config.toml
vocab_size = 32768
rope_base = 10000.0
rope_fraction = 0.5
qk_norm = false
bias = "none"
init_std_o = 0.0179
optimizer = "muon"
lr_head = 0.00466
decay_shape = "linear"
batch_tokens = 131072
Each number is 128 + 24 x the weight over its row's rms, rounded and kept within 0 to 255. Layers, rows and columns count from 0. Numbers have three digits each. The size before them is the row's rms in percent of the matrix's.

# layer 6 MLP up, 1792x448, rms 0.0682, rows 952-1058, columns 64-127
087:097134134146138055142126096063167118149109156134158166130153105179126114100099103139164131089072103116132147137151132122130129181057129080138122133130098125140162148122068137137134096119107121
094:123143123160141085155082150092125101075149116125147092118159072191099115176135122154120111104089151127114155111101135149124113104123141140106114116158107132097123150123084107090126105165162148
058:125132176076102130165094100115135161118131123135138066192143152100093096184121147123121119147112127148134135150140146100072105093100135150112105139152140100118090120184114140101127146088168135
084:100124142124138161118116147120126180137096133144183137121126117095126117155140135112108126084103128113094166134091161116103099111138112158127127136170114100130117147162152144156150118173213147
058:120138094133120096102166102133152151130107135180126118127113087137136139118043091158146162152126154151113103127159135116111049115059109143142107149125136116109161133134180088113100108134170134
108:128173159139152098127120127145119111139115167117118107141124145164169152118134147114117151133135165156140156115144126162128152137130150102116129163085109109157105139136128121091119139123194122
104:096120145143116147158141081137096149110112125164141160113133139137147176097082098124110148168118156125127104114136086118096144158098073133085125159094130084117152106112150115086122139118131102
130:100095145104143059139155114125140111112161119134094150176122103135138124095161146120110138091113107151117167118143133178102109146149125140119160108062088105154126097112149134119139123106154116
075:135118128112112138125107087109132143149090155121123137158132109129165091121168096122156130118154172150203109111143149107136141150153131087156145123129130085158135107114113147105173152120168134
107:109159128083111130145166115119095145123107155101153159126115132106118145142144162145109158106139132117102175150116084102153126175081141073139132133174122112100137146107105132128115137146160165
131:093123111147122074088169145155119108159192137137130104105123106143162107132109094119103118142127120125119139110168138130083100110143130071122079129098153139129139148132143109103115108113126073
109:069125147178093111140109114167113116163126146186111124158095133143110117129165109143118136133116137101106140126137116119113131143131138161142165119117097163125122163136158117142125128098138168
104:157131152132132114113149081142181123106105114114145124147141152125132112180117151137093119103098145101144130097182139110127104088131182111063124155127152140123139201158120116091135124146166149
088:096121136116136080153121126151131140132190144080090125120142135103137133152157110126167161122102105120152145088141097158120149124133156107131095131136189122137128087100153081113138136131095153
102:141141119132112167165151123126089188133160157135161094138102110117126118134124123131134130152087145154158105147088150111137154124123141105127127129134099119156143155135081130145129092166178130
096:145103137107119133103122140097144100143118097064141104138133087142156137139196110140105134158146127108092150139147061144136109150105138135116112180160138139123137114125096158137085167203136087
116:147115127162114158098107138138111134132134137149163106161157105123138158129160095106108152156142123174158167124099149157123133124134149096117133141135145134161094130124142151101103140099153169
125:086157145139125133128060199107130167132115097163120150102116158098087125116157108123139133175160158102145146103146130147101128103147117134105147156143096091157112135145147062111084146097121149
099:131121117097136112138121120136114121104096149126124169149134108138118160096103105149148119151129134097146120162097118116175092146106164105113145168124148112089159138103117155130111131129099130
096:139150123130142157115135132141086126120092119129124117086162185067128151131145121195098194176155095082155096094151114098145135077118121130153137130135134155130089110138111134111102107151133101
052:108095151103106123131149108107098127112139107150123138136104099157154136089152114163132142127140132099145116146139135141134163167128115125147114112151174184098153105102094093121126104176107091
126:124153126156121124149098144123181131153140174130126144179150148138093159132116127147124139143065144094090130096122126143140089144122155099118162079112127134112068120124144075145116145106131144
085:120135124126159180121108119128118124163130119102120124101110151065145120121112126122093126142125117132115119109149124155099149062085148109098128167091110106144126145179127112133142107146150167
129:143111114118148132143115127139157142118147123126148112160132126094146135080126144109115165117102112159139115114117117145141101121071105151133134123113117107135118111155144120123102107113130129
122:135142112121155133126116126104122153163139088136102139124128149139179108171164147162134163122121088113125132123111127166125115144172169146113087083105060106109128087119153107111113147111108135
117:144159144092158078126141124137123127112126139153131128084092130147162120160101141131134155105135126093146130144119100103127106137140143176133076132139151095099147119179177111128087136107141183
109:124140144125107116106137192107139082145185127099115139129116165141144090139116128110153138138161131165116141100121162142169122106142127063115160128144123101180134127122121166136103147136116082
100:131106133159125116120117104165122145131114158073132114123121127122096163092158109094125123118122146110102145150127141129123123126131144114112144118114082099153160132122082129168094135185148123
117:140132152112126109151138128137155132131107133134113117160111111118168111166146144097090148148115101139112111103141154162152110081098160108108107156166103098105179095189109142114124147130080159
085:141136137164153104113089121098065159147127157109136124123131096103149136137170120114114088160156130081149110151143118144147058152125124125132116149127127112144099153125141132145117098111126143
099:143123079095152110132160124147149093119103171087147118125080072121156146140139125150110127130145158148140092107145131106128139070117132140131114100113089128127115154130070085107128174105138135
122:111135117092103154110095162126117123120131157107158108142167127139098143102092135135150107176119124136146131099105112154178121140127141157170157075137130127142086108160113108150133132110152130
047:148130105108127141164111133139157113117110100166129113141124154132150138131103091092134108085120156165094133146116136147118124159145170125124166155125124127161136106110109111110129165155156125
109:180164116116162134174149117123119098158136136103147104109140104127144123113152137134104095115141156128138131126122136161140094146121131149077134111145183069159150082137081147135117104165101134
116:148128137145132114131116133123137101078140151128133104101166146068150143093127118196105125138133123175077156130156178123117156173150078136138129119088112094118159107160112141112117067164097107
064:096135165152130124158156139121127126104144112110095087129140179122106106111146124134119141122160166130127156133109094083128143120185131144166128125119143138133097110154154119125127158126160123
110:173130125163127149133132151174110180119157116113150118121109125134156132126117153097103126097105161083135145136105104119125127141176155112100123155104142115155132105119120199130134142137136103
105:124111094112142148109089142152074128117107151120117098117125117129153178138115094115128112132131158117121099131171121137091121135129088113085168116105082146144098136094155167128132149123144108
081:126111117136144081123182108126095108136129154117127131111098102102103160139114103160116130128124122104127112140116123123091154123160161151163119098170123083106097110156133125113136123153174121
100:148120106159140140138131112125072149099116117113136119130095181126079141116099144144074161119149156110154108120187126111087128149099090140114128117111138129169131124144120131165135154116130134
100:086142139096120128122115119123064101133152146123112152124135105140127113163100123114131135154136137160149110094128142172110139136122124149119084050123119141159094160135151120085131154087146122
100:112109141140127153118154125135104094151153127124160164124098186125142153111145109131128109158143124138091084147149122088114102122084120082161137126108171140108172115137105083159112135123112159
059:128102107133123145123132130154135120078113157103097121164111126087106124113147133166102136158146088100119163116157100133165109128149189169107159148110150153129142122111179165107148158125127152
032:159127119113114127155156140143083119085127122148103126124104148141154114115106153116114123133119068139149118110116119165148102079083126107148111107115153158120105101127132105145130162105131126
126:085176124148108077094129151162147156127112147104161134123160095138114129139157163142133130158127134169095145093129137132139142124082095140097120139138132097123132089123142135119128171122138142
098:099114097162143095127112125153119113148113135144130139163126137143102125118119111123133111130127125154088149091135164150140101128172141122107151138130129128118177134128137094156118110139100134
065:176075169112118122104158139107085163100120143143121089145130154163145152151142135074093102109171140125144138147101129144138101086178119127108112144118137140125122149133130126130128121091156131
146:099144143203144125139114099162101113126120147111138088139121150129133143106161097125107102107131115140131122082150110065102154137133143120118107163155095138121143133132109123111113133135115127
082:153115190127149147159135126145143126117140135133169117090129085096114114082128131137162101120115099137104136118164121119136122126128135145150119098144123118093138150139114130103124133112074170
049:168164107156114092134132160067120141136099141131117134136143085106143117071143109116132116104080112104115170171116089091090103170135110152099116086172093125165107147125135147098118129110107132
140:129136080136120156110100162086140168117109135144138104113135146081148096125129154111150114099149122154174139135131094189099143106126134135101123112153124136098065175067134124134171139127131134
102:111150123162147123137119146124131134147130121152105122125094180108126073153125124106149176112137105185137132091136141111097158155121178144139085130115117117128111153130154167146171104063153092
142:146122146108110139109152142121111128075136186112097130080139172087176101151150117126159131116139143180184134142163120110086094123087131157102171133110161116152128122141087135124157155110101054
058:174135160104099145119100094144142115127125135147130100104097134119075162142159139135129103124113143127105140163131149117153086081161114113139130138102123126136100164154146153062117107093166130
105:092143149104119166166171093154131129117157146118147127105112116086085110152074136123134121114106116132129147099098140140139158161165156119111104156156092141132123086136115131121123111099110099
112:091138125154121127135126131123122143134144130140130140151127111119091105095151118125106129119101122116127169160120129130088090182155156152142127130112121138134091102110129158142137106113162117
119:106156117160150138122140144101143146134133106139144131121167162134130135106066159136140112119157116116130139137128137108157140162118096151116082148132147098151134105122127135125142113135121132
080:083139160100104142065110141102098134136160152151146112122083116120113157143150146122089105154163168117143124110120111137112152151138131144139111146167129118114129124142150154090098113108158110
139:068145125129089151157098102110189140159145189133133127149127108119099183135107151081143107127133133158129137132121122151114113098137126121139140101118127144137144130115094132116147090099110121
092:146141151152116093154140129114142168129133146068105123142131113124100122178156117174104117122158097124127153147141143113164105149137138113132077178141135071125172109079128131076119167101192126
110:139085147171160123135163100108088151162161095123193172161095116124140111136125168155121144146127124131144113113129103080116133150150101128101111119115113101097131109123120123108134118131121118
078:163134169125123157079095127122121186115128086107128061216117114146149149123154113185111083151115121120154125114117112126195158115136172089114089134095129125127120140108146145121116131099155138
040:146138106134134161130100156112143151131167125126139086164153130146112135088090152111103112130106136128118107117132149116155126076103161146107079133137110119092135132124125112182132120085111125
106:138153106142117133117161116102129125135162158048157114147130128123128094113106121171138102134111098133118143124156135172127109150094127126134100111149151115132133142151110148090114112140143099
117:109092103133123140135183118132144084110123093082134178115093158139105122107184116105101132136141101132131178154111134119103100126117067107134116077114137139130125082115130159116093124158132143
117:125158155141140142090105099168062164145107137130094117065120154138185131121099091100119132119119133142134162109142113120130114118127155134113127152088098149148097096119128132156124119118102138
063:149121097141133128114197104154128158103133106146121155159080101134115113144123157160122142102110119150104092127094161147145137128114142117141096094156143125173113161149112134103133155128089100
090:117126077130125162152128100111138165068123158080103128155108102124131143144138108116137138126137154090169123165113168113137112143149080137138081121170134121114178146107178125095107136169131105
086:162142128082135131112136127119139125166124127134136154128123168125110117087121120094154116146122118099111093134102140139090139121151145125159129123140118152134126138132145133117132136110183121
107:094096125158156095145159100121109113134123172121145168156166098146104125120099144174109141111120158115159127092086099138133089146121164159164152112195172152115144135129043093153087120120153145
155:094147123157107140157124182103157130128146145131135106131126126125131128146087144105130103143069115108094106150141168092130136090142118144139130114101105133131120108185144099115125156089159110
109:166092086171116123176121174113137145124163126089117114090143141127125084157104141145112115118110159136135102103164130113128115125137123098116147171112127147087139135152133114132140133092137107
128:105103094095135176089172125128129087106081132135169139164128123120103107081129138144097126127109144129125146086147130134114127124108140153117100167148097085150102153109112106097117146136114140
067:152113134213131158091124162091119121094136115160106097113125144117143133138171110102100126152130107090131158115157147129125109111133133073161108096133104169122120152178150130126139142110143134
048:138124119131138119139119138130120167099130115165105082111135103125080129130134115113119067132109176120151145119132164164148151096120144115160101117121109154116110150117125089152141133121142175
105:132143120137179137134133135131123070118115151122165088131129160139155136112108113111092135099212113149137137162159148105099143076141127112118124136081153137109120141105168139122114125109126097
106:142099137116117094149110104115132114191109131133126195121163115175149137169144127134118126121163117133098087080132114113118136089103143117126078178120111104121116157142138125105088047098068095
063:110157134156146115128201117111125138143078136155113131117105157133121153092143123159123137121137112078146102126109101123123100130100128139144112139125096091163159111132131109089115165129125108
097:103144145130157104164127119121086158164081118088138128108117101080072106140140123156120111115135117126085129138129135178134142151116078148128139107120137116111124113148134117105145125126121115
105:076167076135153123138161103143147160111102123117148122090126131100144103142138146113142135146090097097126099145110153108140145116177116112166175147171132092127136122129136137161108126116158124
120:107174117148102125100078126126115169138125124100111146150122170138124161136161104064119095158148124150143123114117112104131114114157154154077111165128157097101139131086134147180114151109135130
095:149114164166129142126107145172157100132105081133137108158134123136188162122169134132151135125120163147147128124109125118129120103130162132139115147142106121148109120111150144137123115127146153
077:113135153151088131107113120137135131112141109122133144160166111136116101153142084076126142116146121113130115137115098143111175117096115104122155179125136091119141083106096132096108087141142168
061:075130114172105142125122104135113164102146153129105145119149089105093135160166113115144138113102117149106154090127143174148105102102123139096078149114119137161169152126114119108120108133138160
124:087116130171118146131180097111109115098098116121113080080146135117126111120128115161146133117166069130142100093154143133095131167133154130124089166167171123175126124095104138140158109158168113
133:170112160180144130177117134133116130172087116119148105169075167127127132103158116090139136157094109120124094118134148116174145116125142146092154104126088109124102131105154110131135118179109153
057:109120100121123152133106116111099084109173148126136088107132130119121161135149106107113151147160116119115130151097104108165137129146142103110167132096102124114151137109149141118132080108115130
110:137148126115168164117152120101129128151108142162147147113165162146128084157143126130111160155139126132120157107155122123124161127123071140140106145141188104098120160114095133137112136104106148
075:151124099138170168135148126143123100140145122103094134098133111155103078150140145149131087165091123132117149152124118161097062160100137106124182086117156146153126124130128132103144129161096058
117:174138140152145123124101113111172116134135176110126165158150117109117141132158166111120122177138119160142099175122126104132124102118141102094146126121136130121136158153087092143091139129122102
091:111142083137111137136110123158110092124144093126123153128121154120136141117099126124117108166166130129155141161130125126114132131135135112164138153099085130114122090096158106106119116163127103
087:143152096135097122184115082145071117113117136143095171124135138128122135154122091177094129132153127105140123114132130101155097112119155152068104137142146126136118124083083145112093104168132155
083:161151120126133090122131161108101167114145142101154120137145193118092132118123088193114134155159168131153132148132150091139136093133148144138131099124188103119171105120148123155128138164108132
085:127171132170162157138168120121132136111126138131136111139164134100130159083084107134089129133102143091146173134126116146159144098168183120095134160106154083114151145112143120111094111155126141
054:125157142094102100138081112155109114135142129099123178130196157129101076126125107132121153109123147118129127109103143112154112093129135148132136120139049070129128124156115128118098141098137165
070:206113127122151127099152132166140135142180158163120097118143160135176151114163151129122126172100163121141129134165120122138111125169138146116123114134100153109138133141112165124132137172132124
128:090132131136120123135096115102136161144099113121168133107145108172106135150175144133136104125126123143114141117115136087118153116149093124121170157129137077103104148120114118130101131093182148
149:103137121154108164125090122158122124170112122143169125114134151119118165144154108099144153139178133168128098145141105163136127152092165123113157120095136134176097078128160157140134126108152148
050:112121157147129083114133062162125076076119132107105156118134156149101121131136115147095144115129139131108120100125120113142139145139126094151159129162086144134136129164098096123083141086129145
112:128149103118141144114110140157127149158128114090127167102157087119175140146160140136121148089129084138096156173114116113123070138104130133120142174170161122139137153131139097187170151157156136
108:117160143145161099135102113116136102113138167111147162151139081134126167125132165107137123105109100103149136083119094112122133084166129120112129150106108124155108140143125103143127093157116158
088:165140120112134152131158149170099109130130122115115078140148129098106168098140165112123128118132075117114138122149167111167127140140143115152147125177125126132078157114156110158111131138102095
096:144110116108146145140105175115130138119095141108156137119143106140185162149128149141137162110081094183127139135107114132125160126125167118103128113105128138112123163132114080115147154125124145
118:122157153109125143098115135116114136105136116161134129113154108097184186120121086110106122117142114103154124131097171116069093138105113133091156135145121132139100149162110138116139152136092192
098:145133151130142113099125109111130092127140138117141119119079133129137144081124125080083111147124149094140163153111141145138135106165112112126121099134118108151145138110169119134120135128141147
115:167132144177130142129122105182111127151138102108136113114114154145144112100102121146134105136137122152137170097154080105145119111131194141168134083120179077162124085107095154099156142141118138
090:119116083144105156132122118155104093154139118121128131161126140095136099157144121087114148136148135136066149132136142121115124126079130133111132114121128130147097104146137127106126100113160157
# layer 6 MLP down (transposed), 1792x448, rms 0.0235, rows 952-1058, columns 64-127
086:168149154125116147097130119165154143106133119137076095085102140128160147155095182170102135129152138123131134131110187130118074120141116181134154103124164105128123160099150129139108104134139171
103:119126153156156098130113143100166140129130109192158101100132113185172150144125128154125120089110114129143120134099123083077114142138141145107134152121068152075141112133120115073129154133119117
058:114106097157107132142107071100132094150149087183136172118145107144136131098136160120122124114113101135132154109144096138153120100121106125120155121121092124099114147136125111127132106119093096
080:111101113108115110137124118135127100112115120169104134175094110123124125119118109163153097132127139128147102165167134111139104119107132131101112114134136144172112143120157117120155119116082126
058:135113133144151137172141126159118117137143128126124130143138140107125130155112145094088150171117142133117107099157139142149112138152127163209145130127154089145150134115138106125123081145159167
110:094149121131120151090166130124105119131112149121087141110108126133173115114115119135125123095129107096108144192121135131109089125128130098126108162127117151168095120138135157099107144145070096
103:086139169139112168163127117138112091126117115124150114116112131163124083145096100114149147133101145139120109111115164101148163142114139148079135158155139121092104137121126108139171160104131116
155:154136135149136139128110131143151130155116094090117082121123117124110138140110139166138115140122151112121118113150152074119128146135126113099122132146163130128144141146146130158112129178120150
070:144120093133152161123184143138139098124138147091118113119127100099101106083134123119145107128156140092092156113157121184113154105139141174149109161127119093159106098150169135126081117117140107
103:099134115118134106092167144095145149127141113116118138146140098116132118133140108112124118132133129096121199117110114150138119108134174098156166134128122118113142149115135126179154145115137138
171:144128150119131156163102069108125129134107154120133116151114142120107141148127166141146162101119158120142094128096126134148142128111114165137138133156114119135119124125119124153135162138144170
106:141096131108113146137124111119154106121147143091098139117112176148109135132137112119076170127079071120127112192100114129147133131151073141188116120131107077201163123129119134152103134139139118
102:126120138150114133127163047076161142110128098125136171120151135145075119150122173122126074141127102121123140115166129096107195118104130092068142125115149190130104122171196148123139161172145140
086:173175170123135123150108133090123140136086136126147173111171138143114131094088094116109096101132166155138098142133148086129145130133130163105108111108088118145152126171127147155116137125176157
102:141120097142150145137134127142103144151119123147128149124161143137139135124153084135106148123150136124118108121127102161114118079171101105158127137116098151116164131164112159108084128087122161
091:101155128115126139124097160086129135096160118156123118112094125158083142159147145128121130096162089154108121136114115161136098123151089115172113102093057141129072118109150105080078156064145105
124:148090115119101092123160137175133144113123089061108101107122126149095126116148142152130108130134128105108138111115179091131084139134142103113154152145145153153090138137128127155122125130115141
118:108136160169114145165109118137146083091131135215142071158115151104166111133092078134149131137103092146109114123126137144109108152137130119123125153131109105122165131121155135117130180118126079
100:161177091156100136133099160138147135146136145137140139103115143096118153119144157141100122094154158163102153118104134126145109138131101092155102193134118073152122153165149098131142088144113144
095:165127141085088116157154107120161077141141083137126087100177150131087149133101111158082125121134110103085104081140182125097108122105148121169141081124103175127135111107149155071139109170113136
049:137186145159151114117084154144122142155132139087123155100144139118142130156088125120079105124099117123124151128134145145141105082147153139121147145117080105161114184147158180127114143080117155
130:087167129132164125128105150139161176136142154159122147141096113106080132132165109096120146154087130100130172141130105092142137150148151143110123094119078131121077105096113120115120145142112063
083:099126126116163118154132129170099110123132123131108121127111096138129113103121198107110151131145120148102128107120142149141113132129097139107115145101105145163109105134116120155133121149155145
128:099147152121164152100121050154127078138143100165107142107075136130118131116087104138170139110093122132096131128112132121115129123130095147151082163106144091163134115128139155130155138125129113
117:094189132135159171137156152102097092092163119169134122170095158119131182155137103151130103163110130172095152151182102126110094135133135128145182124106129134122074090095162133116103178135130127
118:130132124084107140140079131124125187143132087157140135150106133113126122142115100140133087137139169104154213169137145110140099112160095189109166144143115122110155103121153090104113136120177087
107:099108096126098141149152127120145151156146095141148153150094118100141129101114142124156109121098141129130116109156152144149136171157138105119139126112156118150151139162159108133168119214159095
099:166111124142104172125095094096130162117175154138117146091107126137132121121114159143115115073139114159118147137100147115100149123209141131131113151127142102119089121118128115112123137148153125
121:137148172127119079124108095126148154067126126073097119117137102165164156153097109141153134166137172139147116158106122113167166091158090140148135151103125130122112110108114113167138131159153120
086:126157126155132140083135094089129121124178080121154082111149114155120132111088129151100152162113120109179142102104130144109142096123113104124113133113142122130138127140127108119135138139085132
096:095125102162099144141148123115100166163117116141148132130161148137138119104163074124097129119139096123102160109123124126140091154157143138096119137112141150113141150170089165150135096160143136
119:140119147087114112108111119140139108151170137215137180145146108114133169141138135132161125153119100135163114130156134158140147122064150182176156092149095119110152114138119090141123138127133133
045:128092112103181146121210099118101162126112119124117162140123156142116154124135116140122137187127128092123083115163130151074118086105112120134114109092098091083125129136138138137146137140099088
104:171148108149125122136154163144123117121157154160123127176133126141118108133149125135128131108131101103132161166146135109140120122152100164141162151171093145140115129148123115152139163089107136
113:163119101131119130085120131143137148172132091106130138119131135152110112105124153102144120118136131108154153113117156138150124100091163102162115079164151151123082122153110106162134155128106093
060:161119088117111136103133136107130155172088166102123168143105091135147141125116119123144077111104134110108092113151154150126104129071073118132131152133083120119162128091119122118098118111106115
110:082125126094128165135133148123145116148117128117107165125123131134139116129150117114113102131152155144150144063097161100124120190123139126114138075105143113104151169143121148166124094110115118
101:133114141156105121134114138108113105154145119111108156146099123127126108105122106186175171153129119153130156146121116120093163155152122139075146093122124153099126144119107117127097116108092169
079:133131165139161142121146099173160124120156149163128107134111147110162145119110087137114170122136096135115144176134105157125135092085135136130128139072102093164127120105109149137175109095125124
105:145136152143095124145102125165152155098111170110134136126105106103087096132124125076130116122134146112112097130103149124129169169101114088150151135141130173104111123153144134168129150091119154
099:148136142115143148101147124131161140077123126144151077138139119165155118105181123140153138054145128146097167150121133110163106131111118148131123143107125144102128141103122123167140093136100143
100:100112152138093139131132106118118118168096119142150105168131105139097113153124124105106110129133131145115105151114170141078118165136128150116100163096159128148143124156148178128096136143131115
055:136152151100131110122124124124138127147109077128153172146157151136149109135110117107156099106112145150130101115144170130111139131106105086176102118152108090132127108110101086154107111121120097
035:136129080135145141134112149102096120104130152104126147154171120159112127079122156111073107120136131152128143123154129119141129107139117150168144125125105088137148115068118098099128130106128140
129:109138112116186158099117135093138141134131124121122125148099126126127112111094163131165154171145079130121101140143168184126159145163144135142160162163141152126121094144124120107118158109118104
100:105130115142119098129129132111117086144138166156094107124086135095097109174116162169121137131134165127127154155109119104168125128130129156131128156116129152160150173156150140069164102085096159
063:174160134135148141097088128108122137063131109103112143160176094148107113104101152123094106114162145095155120130140149143070131129143129127128148118136096087123102121118172129106154112126149113
167:100075133118153156128121114100128139155146105090146120132126127138103145157110128117156113160074145082056115126131146177094155145155111113139100139171142093103120159148105136151135148157152120
080:101128165105140078119119149139146111140155138119102169162090127055136109125138133175158132081115128111144120102147169147106117135146118070134123162137122150161157142121175136121141093118107147
049:110099120129136137125118122159102138129142130089151112166120121131121130138126149140162126151124141153181139122131120150125163125139158116144119174122103134103119122104148133132124132119141121
150:147161098152066097167128129137121150111092140174091107107121187099109142166130092136099147137086110123150132130161126127120124115121130115091130118093136152118113131144107098144101125136105155
097:144111153082111133113116096098129152146100086126149159162105092082128141137149156133130137129127118107132157140124134166128148136111104141147160121143158179118116144070130133161093191137137145
147:148122161063087100125160132109143158084124105140070119084116140078154088160129132163118149103100114116132175147111146126146120057123169099139129113112094139128122147116116132128170125174091110
057:137140102147155105147121103092169124131133158124103111098102143146091133115153142139143107101106125131179112131163069141144082104122110122131128121102125144131174140153093131112154102129166150
103:116165147114106164134134136147134149102114130096135141124137142140117098124137132099189131130142102132117157108067111168139124146150114150149151143124152136135098151113117110153188127115108111
107:167099136114120097147119135131149145129125137193107136131099136108135163094099115129162166154128116107145104090123101131156180109114125132128129138081118130126147118109151084141116146133143162
123:096170120143131164100127146127147107175128083146155097134089122143111102132126143134085134115138120126117118117128117094153164164106073165092153124119110142156102120126153072119125105162095130
084:101174148100092121097150131069108142121130128077152174136097113136144125141152169103109112120126145146138100144106111113121103115107088127116133150150142107113135172159114150147061092168143115
143:138108135116135196126144124091157157159132086167145157128160101147155116112112155154146114105120104167105114085129155141104084179111151139123149124079111076103103111093113139147126092111119113
093:094125138158132128112122107118136129118148144146080125107125107104157127099136114150092112112121129148097139135148174137151100163119106106125108134152097142145132093138148096136157139144150150
114:107077177111135122148116154107156130161136112082129096118156089153144096132147130174151175134089167164110134154097134113130124149153133112091129114138137099132100065113107126099126091126157152
074:110117185127122152117139104132103145106123128097078130167129086146122100159179112119111117135133136106135143138175113112093143137126145121108155140124101120114164141126110178152122127128126123
048:120136114139130157145104128086088105139154127099159134173128119134146118063121152130084098092143153123132134133162108102130133094129128112123070135140114105103165122110106100175119115139139116
105:158123148169081107099133142124162128101111148136197116132132137110151148137104117145117104185155113110155120153142127156114140089142096104080115130161155110103102126147139119105090129161127074
114:171128145108156105123139089112137134099132121117091121126147118144099135134121055120114160132135116115173124128118124156109132129117158143100108138101125170146151118124121108148123081187162151
120:138174180127142105118127112196106149153125134145145107077083138154136132130103089103124127126148151126101162179170177091125077115107136148163109143128127133116125071117152099206137133164131141
061:122105131086138169139082150110106103126126130095144137150129140155177084117143120087127168121096140109127119127119084104117145147111147153137133148079086123127104112103159130128119103082163100
085:115090071164100136152077140105119115152105164120087158097128126137145178135113084148142152115144125186130126135117168119145121127197122109110108137154180105161123093110185146150081138132162153
081:117076119176129144089099125160131109082137131081110159138149105134169146130184119165145146137131137123135140102182158164081173145137137134123125119129171106104122116125142118082133141139115124
106:146082147124111107120102129116169137103099054137124105129115122140108129105082116123148133204110173098159139091109130172159122099134146133123134118139114110139129123138127138094128124144152121
141:099133123098102070120113174102124141161128126107142153152147131100107141084085168101142154147128141112070167139168119149124104150136145144139123097155091103134108134148173132151125106128114135
106:152143143118106131106118127083141110181129101106130069129131151156159100072125128135120150099175168162097129105180143117152146122113125085145111127119136169132146135122137145113112106140130137
130:101168105153103096134115146145129145101118123104107135139120182184137107141142162164107129086130124132107118175149181113160148137125167123153127096097124152121113150111128140119128118132135095
068:141153157142147154124116138097160097118138155147139110141102139116113132126106139139142129085129100138130105140179103110143125169134147112139119097132168103130164113105125145127154148097135149
049:201124080171187109095153119124116153125116130112157149165129130191144120069141148104123145130158070148190139059126101195094167126141107105136124140146152120101132121083066127150116120165144117
107:142100128117107112109115147128144134138160142097095134134138080152152159087128121115141121126128185119123144187112137084101121105131119138159135145119135180112133117135168096132102122116162114
102:133098124147142074161102134130110085133126164126100165149112145171129163125111118099084131152117181122113081115121140153154151116104087129157113141129142101144141142147153152127136128140108114
063:086120168119103115147135111137109088094131125124125119189161113161097169129129117094132135152129143153101125123164129153131184142138118125179098096143118138136125136116135139101104140109114133
094:166144092166182181126139140105108106101142138085133097115131159132131116134127140081153114135128145126152140146100124097147191078121154123120111160160155162154087122106106160102122129164149119
104:142120143145140135114125106109106139142147127146114107113108131117171141117110129134165158136142108115128101143108152124127179093126123157135158090163121133139131113119111084097110145125097151
120:135147073094122108137122089103130120109094181175157149157148159133117131159121152159138091135162123150130133107110144107115118128127142152125149140111106163090136138134122133127139101130142075
091:115062104093147104112165143102121124157156155143114165163126086110140128137159118107144093141135133138167137122108145150128148083109102129109118093141161131115115124146141136116104119109144123
076:090150140123152127119175173101158172121088106126125133113132147127117143127142147115081135151105129121137105121115114141118080125075083128088111130131149156129119128140113113102133130151163150
060:170100107093174114113143138138139125066093140124120119131128151132100184106113131095093142108109115116110130110140113116122123133135126138116152082162132125103150158158137119191166129115135129
129:126142162139099151158099132152100131204093151153110085114153131137132143160112145135161099151136106121127127117119136124118132148121138121099082139171150131095112143109123143121100162170087138
140:105104127107142101126130090122152113137088074128119156133110109128116088125128132141155180111101129153124111142102137122142138153145119141146121112131156113102106169078121103125110127167134122
053:161132120083132136151179133126133096180129162113142142146109116139200125119126134119166137126147050117113140123103116162138147107142126129125097158139120130158121146132169111094099123116129125
114:132132124090130089115140146176143077119124136139112119174121123079113131167097175141141167189133122111134119121144158146152161128118121115141132079130122148151123146124132135134130161173135126
077:120192135152146127149142143127124107114132094134099135169144108115107135085095147157143121081092170147113134167120092167103091118121122112184155097112097128141140132131143166132117169116123167
121:145127160138130098129132095097081150111162128212112125122111122136113137136094074133114143119137126119106153129107172173110090104111133158163080126087127126109148125099145137194140153126143130
094:104160164143183150115134108157131108164123128121148148137082153119165088100106107127141093145151115131148142120144110139122131108125139107146145100166100097145106158117143116088126129165097127
085:114139101142114103159155110173147134135156135177097155157145110130133116108163093111122127146134086117131143103129155150131143133179096099120148087170121112068144105100118103173123147136121185
083:145135129108142134118149138143133153140106126085137153140157130147130112177101059141106128153079139138122122121137115157121113115147127142112122135129119123157072134160135153125121113172109112
083:113167158101183149143122089134150112137107157128123108151151147137138144087107141117102185154117093144122169138152140181161136099150161148185068073116161157122124117152101130178125140110117128
052:160117097167161139137144085101137142117080159124102168099094108155136134121143128145104092133145140176133086107141108105122127164120150114139158119118162143096156120119159143111121146160135124
070:075110111131109126141073121132127162130087152071150125170160131159073109104118120152130134102138126158089114099102146108121143141078149126160112155127165079142101163132128143142111121106144115
159:111146166104095127124124138136081116153148145154104136125102161115114124129091111122118124141118154118121119116142167163137129118139131149150093113115159157126200106152137111151159129119113081
161:133158126106082141102137112115150136183127064149131111078128117141160100157128179133128118099098147125114121143131161123159075154105146123105146148142169130112100145140111125120100132159131163
047:150136133132160150184128134133155145140122144111155144150136102104146132122162113131113106160105130122117133134166110107107141127139134096067106142110135117110093120126140147085125161114164141
112:157119126144123161142096128150113156168105112111121163147128167156143124159135103054102161180141110070123146166097144085104131126136131118115087150106121144093112132134113126164151139160116123
109:132140175100107097133136123126124144157151110147157138117132114138098101097096123145136164143111138139128182134176132118128132145156083155079132123104121112135148155083130157111131132150141159
093:109128158114152118105125146119139145143122147177090104145131165132154141100132147141148177093125083114117108119122153147097132121133159117152181131130118148138111138111140119173133118174102150
098:132105106118166108147125138142143126129146128102157104153129138167108119087102118130141155160115126158088150116146122162154123168114156099111123116126133123102143130081104101130122129092117157
115:141157126127089140146149156159143118136129118165127130139113131138121087069142134139116173153119139147127145113125084113161131142112145136121143145076133128109132108108175137131120133082143144
095:123083131136144114120094072153116121116160132107153124110126109161108074149188138151085113126141058133134151098147130123156127135197113168111144166090117130110138110135088143166158104130145079
112:142180157131133118100124128130162169128126118117166098115142142114127106114130143127137153132136135131119139142147103100139154129098109146116092117166134137119150122050123162138157104117167119
087:122146187139133147165130132136143187130133132123110083098114139094145130134141130117122169123141101151197142118149125125133144133120127126108147098128088167117122119078115147146102127134111179